{"qk_norm": false, "init_std_qkv": 0.0471, "dataset": "wikipedia_en"}
Each number is 128 + 32 x the weight over its row's rms, rounded and kept within 0 to 255. Layers, rows and columns count from 0. The size above them is the row's rms in percent of the matrix's.

# layer 6 MLP gate, 192x64, rms 0.0969, rows 0-104, columns 0-63
size [100 105  91 108  95  90 100 104 104 104  99 117  97  96 122 125  96  84 102 109 113 108 101 107  96  97 113  95  94  96  88  89 112 118  98  89  92  95 100  96 106 100  93  96 154 108 101 100 104 109  87  94 114  95 103  85 110 116  89  97  91  92  91 103  93 100  87 119  98  96  98 103  94  98 110  84  92 119 103  94 105 104 105 103 108  82 104 103  83 117  97  99 104 111 110 113  98  92 100  83  98  89  91  83 111]
[[110  52 146 120 164 143 108 114 119  92 117  90 118 131 160 109 151 110  97 153  92 133  50 173 146 150 181 144 159 156 163 110 132 185  51 168 156  84 104 138  84 132 111 115 133 133 135 129 159 134 205 108 114 119 124 109 122 194 124 150 112 112 139 184]
 [ 96 105 124 109 180 160 145  93 141 117 119 123 105 119 118  87 115 118  99 116  98 175 147 114 111  78 118 130 167 144 153 173 128  97  54 191 165 101  75 101 107 114  75 158 179  99 114  78 143 126 122 152 147 167 113 161 179 199 101 135 129 149 186 153]
 [136 141 151 153  82 106 131 132 147 114 121 122 125  91 110 125 125  75 130 128  56 128  66 118 140 117  76 184 134 161  94  69 119 155 151 173 112 110 142 180 113 129 163 117 101  91  92 172 175 136 164  66 125 145 180 182 133 161  94  78 128  96 156  88]
 [ 56 132 146  97 152 163 129 117 155 161  72  98 117  96 136 117 110 154 172 164 113 119  97 173  95 133 146  94 140 127 181  86 170 133  84 135 103 169 102 117 108  97 183 132 148  82 167 160  97 139 111 130  72 133 123 158 191 132 170  57 110 145 149  91]
 [171 159 100 107 164 103 140 172 146 125 109  94 157 125 114 130 157 213  95 152 116 129 156 145 110 140  97 136 131 174 142  92  86 147  99 167 107 155 138 167 148 128 109 146 191 140  92  41 116 144  29  77 136 119 100 117 114 162 126 105 149 120 116 158]
 [147 140 122 137 149 142 161 108 148 104 127 212 115 191 134  71 159  98 101  94 114 160  56 130 106 147 171  86 110 207 105 152 134  81 128 114  96 159 139 125 176 123 115 138 121 103 115  90 115 157 103  90  93 149 111 159 107 122 155  41 153 129 139 129]
 [139 136 135 101 175 111 178 160 110 143 136 119 103 142 167  93  91 150 118  68 104 125 179 110 111 103 124  58 202 157 130 165 115 121 111 128 201 106 147 136 107 128 138 178 122  91 122  55 146 161 123 106 169 124 107 169 137 179  96  89 169 119 139  80]
 [ 92  94 144 141 161 178 152  65  60 174 140 141 127 179 118  76 135  52  98 149  99 120 138 111 132 123  97 127  72 151  81 156 140 114 112 189 101 169 161 104 139 147 165 149  99  66 112 148 171 133 132 129 116 140 132 168 145 143 110 120 115  67  92 119]
 [118 131 134 123 191 128 125 143 157  65 176  90 141 141 160 152  89 112 129 107  98 120  96 145 135 118  63  99 101 153 139 148 122 182 136 104 105 111 171 150  82 158 169 123 144 123 174 176  61 122 143  76 138 152 201 133 137 171 121 154 126  72  87  84]
 [ 95 134 133 114  93 110 102 153 175  95 191 124 114 137  94 134 133 130 137 132  53 142 137 142 100 103 152 105  90 183  72 108 104 118  31 185 181 119 148 141 165  71 159 123 111  99 148 131 156 133  79 156 100 123 147 119 157 148 144  95 178 162 126 112]
 [153 172 131 124 170 174 113 123 132 199 177 141 100  70 126 101 118 225 127 102 137  64 130 144 114  99  93 157 174 157 149 145 157 106  86 172 140 131 145  77 102 145 144 145 111 116 165  98 166 140 107 149 162 106 112 144 133 104  80 115 103  93 168 167]
 [ 74 171  83  78 111  96 147 184 132 117 118  54 163 167 171  91 159 114 116 117 153 126 103  95 151 111 147 138 129 128 139 126 109 144 174 154 155 111  92 166 131  91 124 176 138 160 183 105 142 104 115  83 135 149 109 117 121 190  90 210 123 121 137  74]
 [104 124 167 131  89 128 154  94 168 205  69 129 178 130 106 106  91 128 127 163 154  95 142 148 212  81  68 128 119 194 159 149 149 132 148 126  94 142 200 129 107  89 156 163 128 102 142 142  97 104 149 146 100 114  98  96 138 125  98 117 140  96 112 168]
 [114 137 103 122 120 165  90  79 141 114  96 152 102 137 156 165  76 136 159 132  40 141 149 117 122 217 165 114 107 132  97 120 153 115  85 109 143 147  91  69 203 126 117 135 121  88 121 108 121 139 107  92  78 172 128 181  74 152 114 160 158 136 137 140]
 [136 130  95  41 154 135  99 158 159 165 177 156 122 145 136 152 109 131 121  81  80 113  90 123 130  55 140 127  55 171  79  84 197  69  93 141 161 170 109 135 110 132 138 107 132 108 171 115 167 125 154 110 164 161 132 113 152 129 128  95 145 123 157 138]
 [136 105  92  85 108 181 140 104 153 176 127 137 109 178  58 104 195 118  86 126 105 125 163  65 124  95 151 136 196 137 134 119 150  83 118 164  91 185 107 150 115 131 136 139 121 117 154 128 111  95 114  77 101 186  54 159 162 152 129 124  99 112 126 126]
 [113  80  80 153 119 175 141 121  99 100 129 143 109 126  90  97 114 110 173 116 130 138 109  71 114 140 112  89 129 132 123 155  71 160  91  92  51 163 161 174 129 173 207 158 134 102 209 149 119 146 125 147 124 163 113 147 116 171 119 103 152  89 113  83]
 [148  94 158 125 215 131  41 143 151 105 136 145 109 203  73 116 151 129 131 166 121 102 102 132 145 142 128 146  83 139 136 148 146 115 136 110 124 142 224 132 133 126 120 201 114 134 158 135  86 147 135 129 167 139 134 112  57 150 111 125 128 144  89  88]
 [227 160 133 114 122 156 110 110 174 154 114 130 132 137  73 129 121 115  58 115 175 132 130 182 141 144 131  97 167 123 159  92 120  77 159 167 135 116  82 183 175  75  87  81 126 129 125 132 152 127 143 106 137 123  56 132 112 157 110 115 100 105  84 151]
 [138 109 134 113 156 142 108 131 121 173  94 115  86 146 111  75 147 106 103  63  88 162 125 134 125 125 192 132 101 130  93 133 120 169 144 165 125 148 106 165 113 127 101 106 151 112 141 132 150 150 178  66 218 139 155 117 138 194  93 100  72  83  80  86]
 [131 139 114 101 140 129 108 134 138 126 157 119 133 136 108 110 174  66 158  29 157  69 140  98 137  82 181 143 176  98 118 106 159 161 116 122 187 144 134 108 200 114 134 122  70 179 132 114 127 134 126  55 162 108 141 160 141 180  98 111 147 129 145 129]
 [103 156 168  91 154 105 113  97 122 161 150 136 212 191 141 127 133 150 162 111 106  79 119 146 125 131  71 195 136 160 136 142 168 166 146 212 156 110 124 141 123 115  92 113 113 105 128  81 119 114 129  78  97 134 107 105 182 164  89 104 116 188 113 125]
 [145 152 121 151 106 148  91  76 135 125 143 119 111 112 122 140 134  83 160 134  34 135 104 113 133  91  95 148  88 142  71  98 141 227 122 133 148 143 137 161 116 135 154 133 120 137 146 145 109 132 171  53  89 156 151 141 159 151 108 137  99  97 156  42]
 [137 153 108  76 120 112 136 111 140 120 197 183 139 128  44  86 108 106 148  96 151 118 114 143 163 153 139 142  74 142 124 125 126  93  76 131 120 183  93 131 150 129  93 152 131 157 136 110 133 124 194 158 184 194 103 107 194 124  74 145 154 148 144  97]
 [120 114 132  70  83 101 171 127 175 143 130 163 134 203  76 139 125 134 144 101 148 105 178 115 161 137  99 146 170 108  83 100 142 181 103 148 184 131 124 130 158 137  45 109 116 139 114  89 128 105 129 124 164 146  95 155 207 160  84 102 137 113 121 165]
 [147 106 169 138 106 167 124 147 136 152 182 144  78 138  55  97  58 135 148 121 106  85 127 146  94 120 136 145 150  81 102 113 183 140 113 143 116 109  79 141 131 141 135 163 127  78 136 101  58 140  89  77 146 128 149 147 160 143 136 154 107 149 196 201]
 [166 148 157 133 146 103 172  92 106 156 132  90  80 101 113  71 113 126 131 103 178 139 134 137  39  88 174 145 139  90  96 122 111 136 131 176 128  69 141 164  85 142 115 156 129 128 132 178 140 119 172  98 184  94  67 141 165 133 154 178 101 103 141 105]
 [128 132 103 133 157 146 121 118 109 119 136 116 124 181 125 156 187 182 150  77 120  84 156 114 161  66 134 111 131 155 140 137 149 119 118 185 109 105 154 127  58 102 198 153  95 102 173 109  99 157 173 102 105 117  76 144  90 139 139 183  81 133  74 174]
 [185 137 130 135 132 159 128  73 176 128 121 123  58 149 191 156 103 115 154 121 120 151 172 126  83 116 179 109 123 163 129  66 160  84  97 187 129 150 141 150 136  66 162 110 117 107 127 112 182 141 108 116  73 121  76 135 139 117 186 146  86 101 106 146]
 [128 120 125 138 114 124 118 100 156  72 140 113 101  93 112 111  59 144 122 120 126 129 164  92 181 122 109 166 178 154 127 105 227 157 151 116 101 209 146 141 145 173 150 122 133  77 116 133  90  71 110 116 139 162 146 146  62 161  90 160 136 132 154  95]
 [ 84 112  70  81 103 100 155  96 132 113 190 147 110  84 128 123 120 150 112 135  80 170 176  69 139 142 166  70 159 163 128 126 115 146  90 109  70 107 122 170 172 124 143 154  91  89 144 158 125 156 130  58 107 180 137 165 133 125 118 129 186 105 123 152]
 [131 136 106 146 144 134 126 113 116 182  71  99 106 139  89  66 129 175  94 138 115 122 154  53  87 161 118 126 110  85 131 167 140 171  98 136  75 112 153 185 128 120  56 150 151  96 157 119 175 110 177 142 116 137  63 183 107 149 158 155 146 116 137 105]
 [154 129 143  91 116 163 157 154 154 130 180 104 123 104 202 136  58 110 102 132  72  90 136 141  99 110  90 115 140  93 104 105 164 126 122 179 124 116 100 191 148 150 191 115 117 118 148  54 150 131 118  42  98 142 139 169 154 172 119 120 106 120 127 115]
 [115 100  79  92  89 149 153  74 130 130 127 149 101 114 141  96 132 142  87 101 135 132 127 136 174 132 142 105  95 114 167  71 141 139  72 116  96 194  93 112 167 186 132 140 136 142 118  86 108 137 127 147 194 193 152 169 172 149 115 180 111 100  55 114]
 [174 133  61 113 143 111 168 128 129 117 195 122 127 164 166 176 159 100 115  87 112  81 134  86 126  94 124 147 132 120 136 177 183  98 152 167 122 123 168  91  89 185 100 162 131 129 136 129  97  46 130 162  95 134  96 144 144 151 116  51 155 128 129 117]
 [182 133 184 121 162  80 151 123 124 136  99 165  67 151 182 111 184 153  80 116 116 155 153 124 100  78 139  99 160 121  64  92  79 130 139 171  78 136 164 132 117  93 122  81 109 146 155  93 144 144 156 105 178 140 100 158  91 135 140 114  97  74  96 139]
 [135 189 184 145  98 104 132 118  89 179 186 135 110 126  88  97 149 107 160  94 193 138 158 165 123 109 113 136 121 130 160 132  68  99  96  99  30 103 185 108 105 105 102 161  91 142 157 152 147 120  86 152 149 114 126  75 120 133 102 149 133 164 130 136]
 [134 130 110 132 125  92 157 108 107 140 222 119 105  81 164  94 163 114 165 161  92  80 206 161 118 201 133 102 188 112 137 115 162 102 154 123 139  98 152 169 136 160 126 106 120 149 130 181  93 115  96 112 123 117 138 146 176 152 110  86  80 137  85 125]
 [111 119 155 114 175 108 140 132  68  93 124 164 126 156 114 103 193 163  65 108 135 123 133 138 159 154 166 122 130 121 112 127  95 142  53 167 120 152 154 130  81  93 113 158 102 110 103  64  99 158 175 144 128 136 104 142  83 193 146 155 177 107 177 179]
 [116 134 125 120  73 175 124 111 150  97  64 123  71 110  97 118  46 153 170 164  49  84 126 126 116  86 135 124 178 170 127 131 116 190 141 164 151 140  99 160 110  88 132 112 101 142 197 125 143  85 121 109 121 162 109 133 163 135 135  83 152 154 129 134]
 [ 79 148 126 159 128 169 171 174 176 152 172 110 124 105 123  88  81 120 164  82 124 109 139  79 118 117 192 115 148 115  97 104 140 103  92 150 182 129 103 137 183 164 142 151  54 118 192 102 188 121  97 130 145 113 148 133 114  95 141 123 134 170  85  93]
 [146 145 108  95 104 182 140 102 184 159 139 190 148 113 101  76 128 168  54 112 101 106 129 104 153 108 191  93  47 184  93 131 163 143 109 186  93  89 128 153 114 169 142  96 107 159  92 119 176 137 130 144 144 157 104 148 120 127 122 138 120 136 154 155]
 [128 137 112 198 142 111  94 191 111 133 137 147 139 165 191 167 145 150 188 123  83 152 113 119  92 140 139 137 120  84 128 165 109  78 165 147  68 114 168 122 112  81 152  91 122 113  65 161 118 148 126 140  93  64 165  88  89 119 151  71 149 121 117 134]
 [117  91 121  79 125 146  98 108 143 169 128 109 102 125 137 172 141 114 155 138  71 113 139  56 147 118  98 121 101  98 139 142 102 209 157 120 125 146 165 100 124 123 104 178  93  82 142 131  91 109 116  84 199 117  87 190 122 178 163 176 169 173 114 133]
 [118  81  94 142 123 135 123 137 196 150 131 122 127 121 111 111  83 177 155 158  64 146  94  79  95 117 188  90 156 153  65  70 109 119  80 179 148 133 133 158 170  97 152 138  84 114 174 126 145 113 123 126 108 116  98 185 153 113 145 107 188 163 115 101]
 [115 141 118  97 120 155 163 137 114 143 144 127  94 130 177 127 171  90 168 143  85  77 148 132 125 132 121 109 144 149 101 140 182 188 121 144 161 175 135 130 147 109  78 134 110 144 125 111  84 181 135  53  73 123 136 186 190 103  88  89 164  69 105  85]
 [ 56 122 160 101 137 131 139 121 121 133 100 109 135 137 165 116  61 102 133 159  95 108 197 205 166  82 135 170 126 122  70 175 103 129 147 142 115 139 122  94  76 109 139 170 129  86 128 147 125  97 129 100 135 145 207 169 141 117 117 175 157  85 137  97]
 [113 135 169 112 175 146 158 175 104 125  95 108 145 134 100 107 135 137 126 144 130  92 119  93 131 129 153 104 132 102  89  87 199 177  93 115 156 113 112  76  97 145 166 140 106 129 114 146  96 139 118   4 159 126 173 182 164 150 139 108  90  84 153 106]
 [119  82 162 106 126 164 146 128 191 167 117 129 150 135 118 140  57 117  77 141  59 151 135 111 121  41 143 109 166 164  65 123 119 103 114 172 164 149 118 173 136 113 109 120 102  99 137 126 112 138 158 165 108  96 120 113 108 132 109  90 181 133 110 207]
 [ 92 133 152  92 111 163 143  88 196 205 102 133  77 140  83 143  89 134 126 128 113 139 134 130  72 106 155 127 122 172  81 164 157 150 112 160  85 179 109 102 152 141 218 152 163 108  91  84 174  81  98 124 110 145  95 156 140 132 123 121 143 145 137 141]
 [111 102  88 114  92 120 122 122 119 109 117 102  99 137  97  70 200  82 168 112 134  98 146 152 129 171 177 101  82  98 146 121 104 104 112 123 171 192 154 180 168 133  94 172 105 105 174 123  62 141  85 144 182 123  98 104 181 142 157 164 147 124 121 137]
 [129 124 199  96 150 112  69 125 144 182 157 162 119 162 142 115 121 126  84 137  74 146 174 174 163 134 152  81  69 120  91 126 160 147  80 148 175 160 102 125 115 126 116 152 122 109 167 128 133  78 140  67 108 105 144 121 144 134 108  78 164 179  68 100]
 [140 164 143  51  88 129 130  68 151 172 145 156 117 153 164 152 100 137 128 119  26 127 114 113 138 111 187 115  85 140  73  98 145 210 140 141 119 115  91 111 121 159 129 114 144 104 126 108 165 142 172  64 114 150  95 155 120 147 124 129 125 165  98 135]
 [ 94 162 100 106 180  96 123 123 139 121 175 143 108 126 111 119 116 108  97 108  82 158 131 119 125 132  99 109 169 182 124 124 112  86 127 103 116 167  65 125 158 224 164 114 150  91 115  58 125 138 208  84 142 162 145 164 110 153 166 100 122  85 110 106]
 [118 103 123 146 130  78  84 180 187 115 158 161 125 131  23 102 102 103 138 106 128  88 145 126  98 132 184 117 149 124  83 169 105 148 131 133 106  93 157 130 124 140 212 129 136 106 123 132 174 110 129 140 189 120  97 142 136 151  72 108 174 142 103  87]
 [139  48 108 122 115 171 166 116 127 119 159 131  60 162 152 176 141 137 113 148  99 114 146  61  52 134 167 110 136 122 102 115 101 137  91 126  95 183 109 165 115 119 120 151  67 152 178 155 101 161 129 134  55 161 165 155 125 138 147 159 121 109 108  96]
 [141 138 132 123  85 119  90 169 110 136 101 102  75  77  93  55 141  89 120 124 148 102 162 165  86  80 166 142 177  67 131 144 121 157 125 163  76 109 104 148 142 121 128 139 122 136 154 175 133 134 177 108 167 166 165 148 150 137  50 183 142  94 158 130]
 [124 123 128 134 168 111 168 126 133 121 127  56 147 130 181  88 153 113 124 129 149 130 101  71  85 120 223 144 124 132 103 116 146 143 125 115 103  98 107 172 145 123 135 190  41 102 162 124 133 146 128  98 114 136  97 133 146 163 110 194  80  86 100  74]
 [ 91 116  83 134 130 145 103  63 146 113  87 141 164 124 160 140 106 138  86 151 136  90 167 153 178 172  84 127 127  63 126 125 166 175 110 130 144 194 135  91 158 147 171 139  89 110 145 121 105  86 126 112 113 111 148 125 194 184  97  84 125 115 200 109]
 [120 118 136 117 133 126 151 146 106 144 174 110  73 187 131 104 155  60  65  68 140 134 113 141  78 114 169 106 187 113 113 141 183  93 104 113 195 134  99 130 120 175 102 137 131 146 121 111 111 149  97 131 119 163 116 145 122 177  86  59 159  81 109 167]
 [ 79 117 149 109 121 118 158 147  63 110 136 109 117 161  70  99  97 117 141 176  35 118 150 122 196 148 101  85  79 128  81 147 147 200 152  62 104 179 156 147 129 143 126 155 101 136  96 155 130 159 159 118 147 158 110 143 135 145 149 115 136 106 150  93]
 [128 102  95 107 184 159 136  92 142 181 125 172 130 160 160 132  82 125 173 150 138 131 128 153  38 122 125  57 114 115  87 110  68  68 120  91 181 121 107 161 122 114 149 120 134 118 112 117 105 155 151  83  86 157 105 155 160 159 199 126 144 119 110 148]
 [141 132  80 113  90 127 115 151 130 107 126  84 171 150 106 142  83 155 101 124 111 131 116 199 189 122 181 163 130 207  13 117 122 108 125 139 135 146 145 122 128 149 157 128 116 108 175 111  76  92 167 132 113 158  97 117 168 105 136 124 118 158 176 114]
 [108 126 100 100 146 148  99  89 151 170 154  68 115 150  85 138  84 141 157  80 131 103 105 129 136  55 201 156  91 140  98 142 147  92 136 153 184 156 123 163 142 148 146  85 151 105 127 137 120 151 142 188 106 115 141 148 162 139 158 130 148 101 120  26]
 [ 92 118 106 109 143  95 193 116  80 137 133 126 142 108 128 123 120  68 144 121  60  84 145 100 153 177 141 128 150 128  91 117  99 161 188 110  95  80 100 190  84 161 117 167 138 116 155 131  74 127 156 161 164 141  67 115 167 136  93 116 124 176 166 166]
 [112 151 137 100 193 127 116 122 137 161  75 148  83 154 206 124 150 101 167 182 141  79 117 153  89 180  91 144 111 127 192  95 155 112 135 130  93  94 138 167  94 124 119 116  92 178 125 152 120 114 138 181  79 144 118 144 143 165 132  67  79 143 160 115]
 [ 93 138 108 148 142 149 145 133  84 112 154 142 129 152  95  84 134 134  87 159 137   3 120  68 127 145 142 137 115 125 102 129 137 101 117 177 130 155 120 161 118 148  84 142  95 186  95 141 133  53 134 113 171 173 182 139 107 144 192 134 123 150 122 102]
 [ 46 153 126  95 103 128 104  90  79 147 135 134 145 133 148  95  91 124 126 144 100 106 129 138 167 128 110  91 128 149 136 151 141 114 121 147  63 142 106 113 175 177 121 170 159 153 147  83 114  89 185 175 167 220 163 144 130 155 119  86 125  57 140 128]
 [ 88 128 159 129 125 122 118 127 124 115 180 101 104 139 116 141 169  90 122  94 132  94 107 106 111 142 121 162 133  40 133 118 193 182  85 164 112 170  78  95 164 189  91 146 149 128 165  89  99 107 124 180 100 144 160 152 128 139 144 140 114 170  44 143]
 [119  99  86 132 167 157 156 132 157 143  95  93  51 116 204  88  84 116 110 151 114 107 160 131  97 117 118 173 144 117  78 150 134 105 132 170 113 125 139 176 132  39 100 160 162 203 152 136 167 160  76 141 141 138 117 139  90 105 117 121 137 112 158 140]
 [155 151 129 116 190 150 102 127 124 158 204 111  91 194 106 141 169  81 153  99 168 170 111 164  77 146 166  77 104 178 100 119 131 106  73 116 134 140 132 155 147 106  94  88 115 102 117 114 120 154  74 121 117 166  89 132 148 118 131  90 120 110 163  58]
 [112  98  85 109 103 143 157 157 140 139 169  75 125 143 139  98 143 156 142 102 129 160  67 145 114  82 189 109 102 116  27 133 148 109  86 154 169 100 136 124  97 119 169 108  93 129  75 117 153 148 135 152 131 153 174 144 157 198 158 174 168 133  92 121]
 [154 153 117 168  94  79 103 166  83 138  55  93 130 187  86 138 131  87  30 155 144 118 114 151  99 138  94 183 165  72 128 151 153 124 123 140 142 129 127 166 135 139 126 107  99 118 157  99 187 131 136 168  78 141 125 167 129 105  89 113 154 142 154 101]
 [103 157 138 156 131 164 104 124 159 142 151 114 132 130  96 148 131 108  86 115  35  87 102  82 133  90  90 156 103  89 171 149 152 183 113 148 125 160 168 151 180 109 122 119 174  87 143  92 137 105 197 124 157 154 178 151  81 131 102  98 164 180 103 129]
 [ 85  92  77  66 143 135 134 137 141 117  67 143 128  86 134 142  99  95  49 141  95 112 120 144 137  99 147 165 172 134 181 157 100 129 138 157  83 130 108 128 143 195 102 157 144 115 123 150 131 110 159 142 191 176 115 146 167  99  75 150 129  84 178 165]
 [147 151 164 146 153 147 127 107 191 156  99 127 124 156 127 158 137 125  95 149  71  83  84 136 132  85 133 177 125  94 146  67 117 198 139 130 163  90 126 162  85  96 153 109 173 107 127 126 181 111 139  99 126 141 151 106 107  80 181 126 132  59 117 199]
 [115 143 128  36 181 147 174  73 127 143 146 192  65 140 114 138 138  79 128 133 130 135 144 120 148 121 131  86 120 102 111 108 144  91 163 130 104 123  38  94 119 142 148 190 159 141 113 112 155 136 207 138 153 181 114 115 123 110 147 109 162 115 106 115]
 [142 182 127  92  66 162 134  89 123 151 124 119 185 116 147  92 132  81  96 115 152 121 103 116 168 105  84 158 162  96 134 127 118 158 123 152 108 130 202 119 119 167 109 154 101 175 204  63 126 137 164 111  85 162  93 114 119 194 120  97 162 106 138 110]
 [113 112 109 148 100  98  53  87 107 117 103 128 143 104 149 114 178 169  97  97  86  96  96 143 129 173  81 168 116 115 153 152 103 199 143 162 102 104 118 101 121  88 110  75  86 172 172 166 140 118 172  98 135 148 166 173 188 137 133 163 145 100 104 154]
 [105 193  96 147  86 111 152 116 125 117 111 124 119 117 190  98 101 121  94 144  57 142 120 120 103  95  88 168 149  64 114 163 128 126 176 121  98 133 138 126 153 114 167 141 163 108 115  85 180 152 145 109  52 201 112 145  84 113 128 105 183 156 129  92]
 [120 120 113  31  99 169 139 109 171 175 173 154 142 155  78 119 130 131  95 139 101  73 197  67 114  61 160 111 141 137 124  91 146 143 133 157 100 164 113 150 121 130 151 155 141 132 155 153 106 106 161 112 105 186  90 183 148 118 143 102 152  94 149 127]
 [ 97  76  65 144 120 116 137 116 117 133 157  90 163 180  95 171 138 107 128  61 143 155 135 121  93 187 127 150 171 113 146  78 118 125  92 226 117 134 194  79 128 130 141 132 100 145 114 159  93 189 124 118 142 107 112 136  83 148 137 131 114 175 123 119]
 [ 99 142 134  73 173 124  88 144 173 100  96  60  85 112 112  86 170 142 131 111 113 144  87 133 137  99 118 125 147  91 129 115 152 112 181 141 163 143  78 157 118 134 140 113 193 178 136 142 133 108 155 144 198 164 102 149  69 151  91  92  78 164  81 109]
 [166 127 155 122  88 154 128 120 123 160 141 170  86 190  73  99 140 107 126  96 117  92 119 185 136  74 121 167 164 111 145 126 190 102 152 114 124 178  94 125 121  70  84 117 132 132 120 161 111 139 152 198 156 114 140 101 124 163  83  94 144 152  47 103]
 [156 176 130  26 122 128 104 105 125  90 118 170 141 130 141 101 136 120  99  79 127 140 121 164 103 155 134 112  55 101 127  79 157 130  97 166 111 167 101 119 145  80 102 193  52 177 145 137 176 123 100 113 169 143 111 120 150 130 163 151 162 148 120 137]
 [142 120 142 105  68 175 133 104  78  73  73 159  92  53 166 110 178  90 169 151 143 144 112 168 137 169 111 124 107 119 173 155  99 120 129 165  76  77 194 134 141 119  94 115 120 147 136 114  91 129 153 151 118 145 109 106 136 164 142 156 197 135 139 102]
 [166 176 118 101  94  66 154 147 112 137 162 136 120 125  72 128 161 110 100 131 141 134 148 117 167 105 161 149 168  77 187 116 128 156 166 103 131 106 118 146 111 139 144 158 128 118 149  83 159 142 120 125  97 150 107 174 147 165  61 196  34  90 130  92]
 [122  58  61  78 147  90 119 138 127 132  79 200 161 148 126 118 123 139 129 171 119 132 103 102  76 116 162 135 131 106 145 146 100 144  74 125  95 168 180 165 110 171 131 105  90 114 130 176  94 153 155 187  94 169 136 165 185 121 108 129 136 102 127  86]
 [114 163 187 137 159  79 172 131  86 149  53 115  74  96 128 100 171 121  98 177 110  96 106 179 134 124 120 124 156 107 101 104 171  89 103 149 130 130 137 152 145 122 168 154 127 215 117  73 156 171 149 176 171 127 134 131 135  95 124 109 150 105 107  87]
 [121  75  85 116 168 186 165  89 126 153  90 155 107 152 102  77 100 123 116 140  59  93 157 138  93 152 117  88 156 187 178 171 124 176 131 151 136 113 154 131 137 150 106 185 118  74 131  94 151 126  93 135 170 191 119 105 130 163  77 105 121 115 135 152]
 [140  69  82 127 173 117  94 172 134 172 131 163  88 149 130 138  92  92 147 137 155 126 116 144 118 129 177 145 144 120  77 118 115 130 120 155  88  83 145  73 107 171 206 113 126 134  95 150 106 155 143 145 224 171  99 151 142  65 130 106 136 102  87 128]
 [ 27 107 155  99 168 165 194 129 164 122  94 126  90  93 146 129  98  97 154 128  62 141 137 152 128 118  99 217 110 159 139 100 112 183 124 127  79 136 102 106 135 104 160 129 161 102 125 128 135 105 150 107 116 175 124 106 120 104 102 116 123 134 184 177]
 [103 116 134  93 159 142 178 111 156  95 109 111  87 100 122  89  69  99  72 174 143 158 184 165 102 104 113 157 183 144 101 157 128 126 117 151  92 167 114 126 114 123 211 139 168 135 207  79 128 113 144  88 126 153 150 147 111 149 132 151  74  91 109 121]
 [108 138 109 120 145 134 148  99 112 129 129 111 115 151 111 121 111 107  83 150  72 120 186  72 123  89 180 109 107 118 113 117 182 127  77 201 158 119 145  96  95  99 180 145 137 102 135 190 111  49 200 179 150 107 171 150 117 105 155 137 109 130 106 122]
 [141  81 140  46 212 161 123 123 149 141 131 131 107 130 103  94 146 122  96  82 105 140  75 123  93 113 165  88 148 133 117  96 135 164  66 182 153 135 130 168 155  65 130 188 153  95 186 117 147 128 133 130 165 121 147 118 154 181  98 142 164 146 120 127]
 [ 76 161 114 131 109 165 124  76 105 130 146 136 116 188 148 113 105 108 158 148 189  90 118  92  91  59 115 116 120  83 124 145 126 163 106 158 133 203 189 166 162 158 160 125 155 174 120  73 163 136 127  56 135 167 111 132  99 131 121 112 101 100 155 115]
 [161 143  22  83 123  88  86 112  93 128 126 106 141  57  92  92 144 151 129 122 123 126 132 196 132 145 151 126  79 115 161 144 133 158 132 106 109 128 137 124 155 171 114  86 147 126 168  92 152  95  88 103 133 171 128 128 163 189 107 179  91 166 161 136]
 [131  88  73 101 145 153 152 150 115 145  93 152  82  64 101 185 141 192 142 167 149 136 135 126 127 109 135  66  87 142  99 135 111 115  92 136 112 158 130 111 156 172  68  60 109 128 119 158 106 139 126 133  78 149 187 137  81 137 185 115 178 159 123 110]
 [116 158 155 165 103 106 121 143 154 139  81 153 127 104 130  38 124 145  72 164 160 138 118 179 135 102 126 168 174 106 102 119 180 142 125  98 113 185 151 136 164 113 142 123 114 137 132 112 188 142  92  99  80 120  80 137 118 136 144  66 172 101 188  72]
 [162 103 119 109 153 106 213 109  91 185 181 109 122  97 149 121 161 175 211 115 117 123 140 123 193 152 133 133 105 168 145 134 125 112 106 134  97 180 104 118 129  80  73  99 138 122  92  75 129 168 116 149 168 179 111 117  85 122 135  90 134  94 138 110]
 [148  65 121  95 158 158 178 127 121 129 144 114 135  95  89 146 156 156 181 134 111 131 136 115 155  92 100 113  78 122 129 144 140  80  62 210 179 108 143 124 138  80 147 169 139 147  96 170 110  99  62 182 124 148 123 129 159  98 134  88  70 125 125 163]
 [101 121 100 104 147  85 101 119 120 149 187 111  89 123 128 127 189 150  65  53 181  92 151  94 166 161 135  63 132 179 113 151 126 159 119 126 139 151 132 108 165  91  98 155 108 108  86 151 104 172 121 132 140 138 116 165 126 123  79  67 175 130 178 127]
 [106  96 112  97 139  90 177 109 129 143  99 120 121 133 202 111 205 135 159 119 140 124 112 151 167 148  72 141 146 114 218  92  93  96 142 150 140 132 115 100 124 123 180 146 121  84 104  88 124  71 124 191 146 174 167 119 121 145 118 164  75 110 105 137]
 [132 145  92  94 120 141 154 163 134 151 161 166 137 160 120 135 101 106 112 105 142  96  80  75 149 155  83 144 133  82 139 170 144 153 103 113 123 123  98 140 125 146 145  96  91  97  80  71 225 106 210 158 151 186 138  88 129 133 166  99 170 123 158 125]
 [ 96 118  70 100  85 194 124 162 129 142 151 151 175  74  68 123 173 121 105  74 120  79  86 105 119 143 135 158 150 126 108  93 143 139 125 125 150 137 185 104 132 160 141 160  91 165 234 103 109 128 169 110 126 159  80 107 108 141 131 130 141 136 158 127]]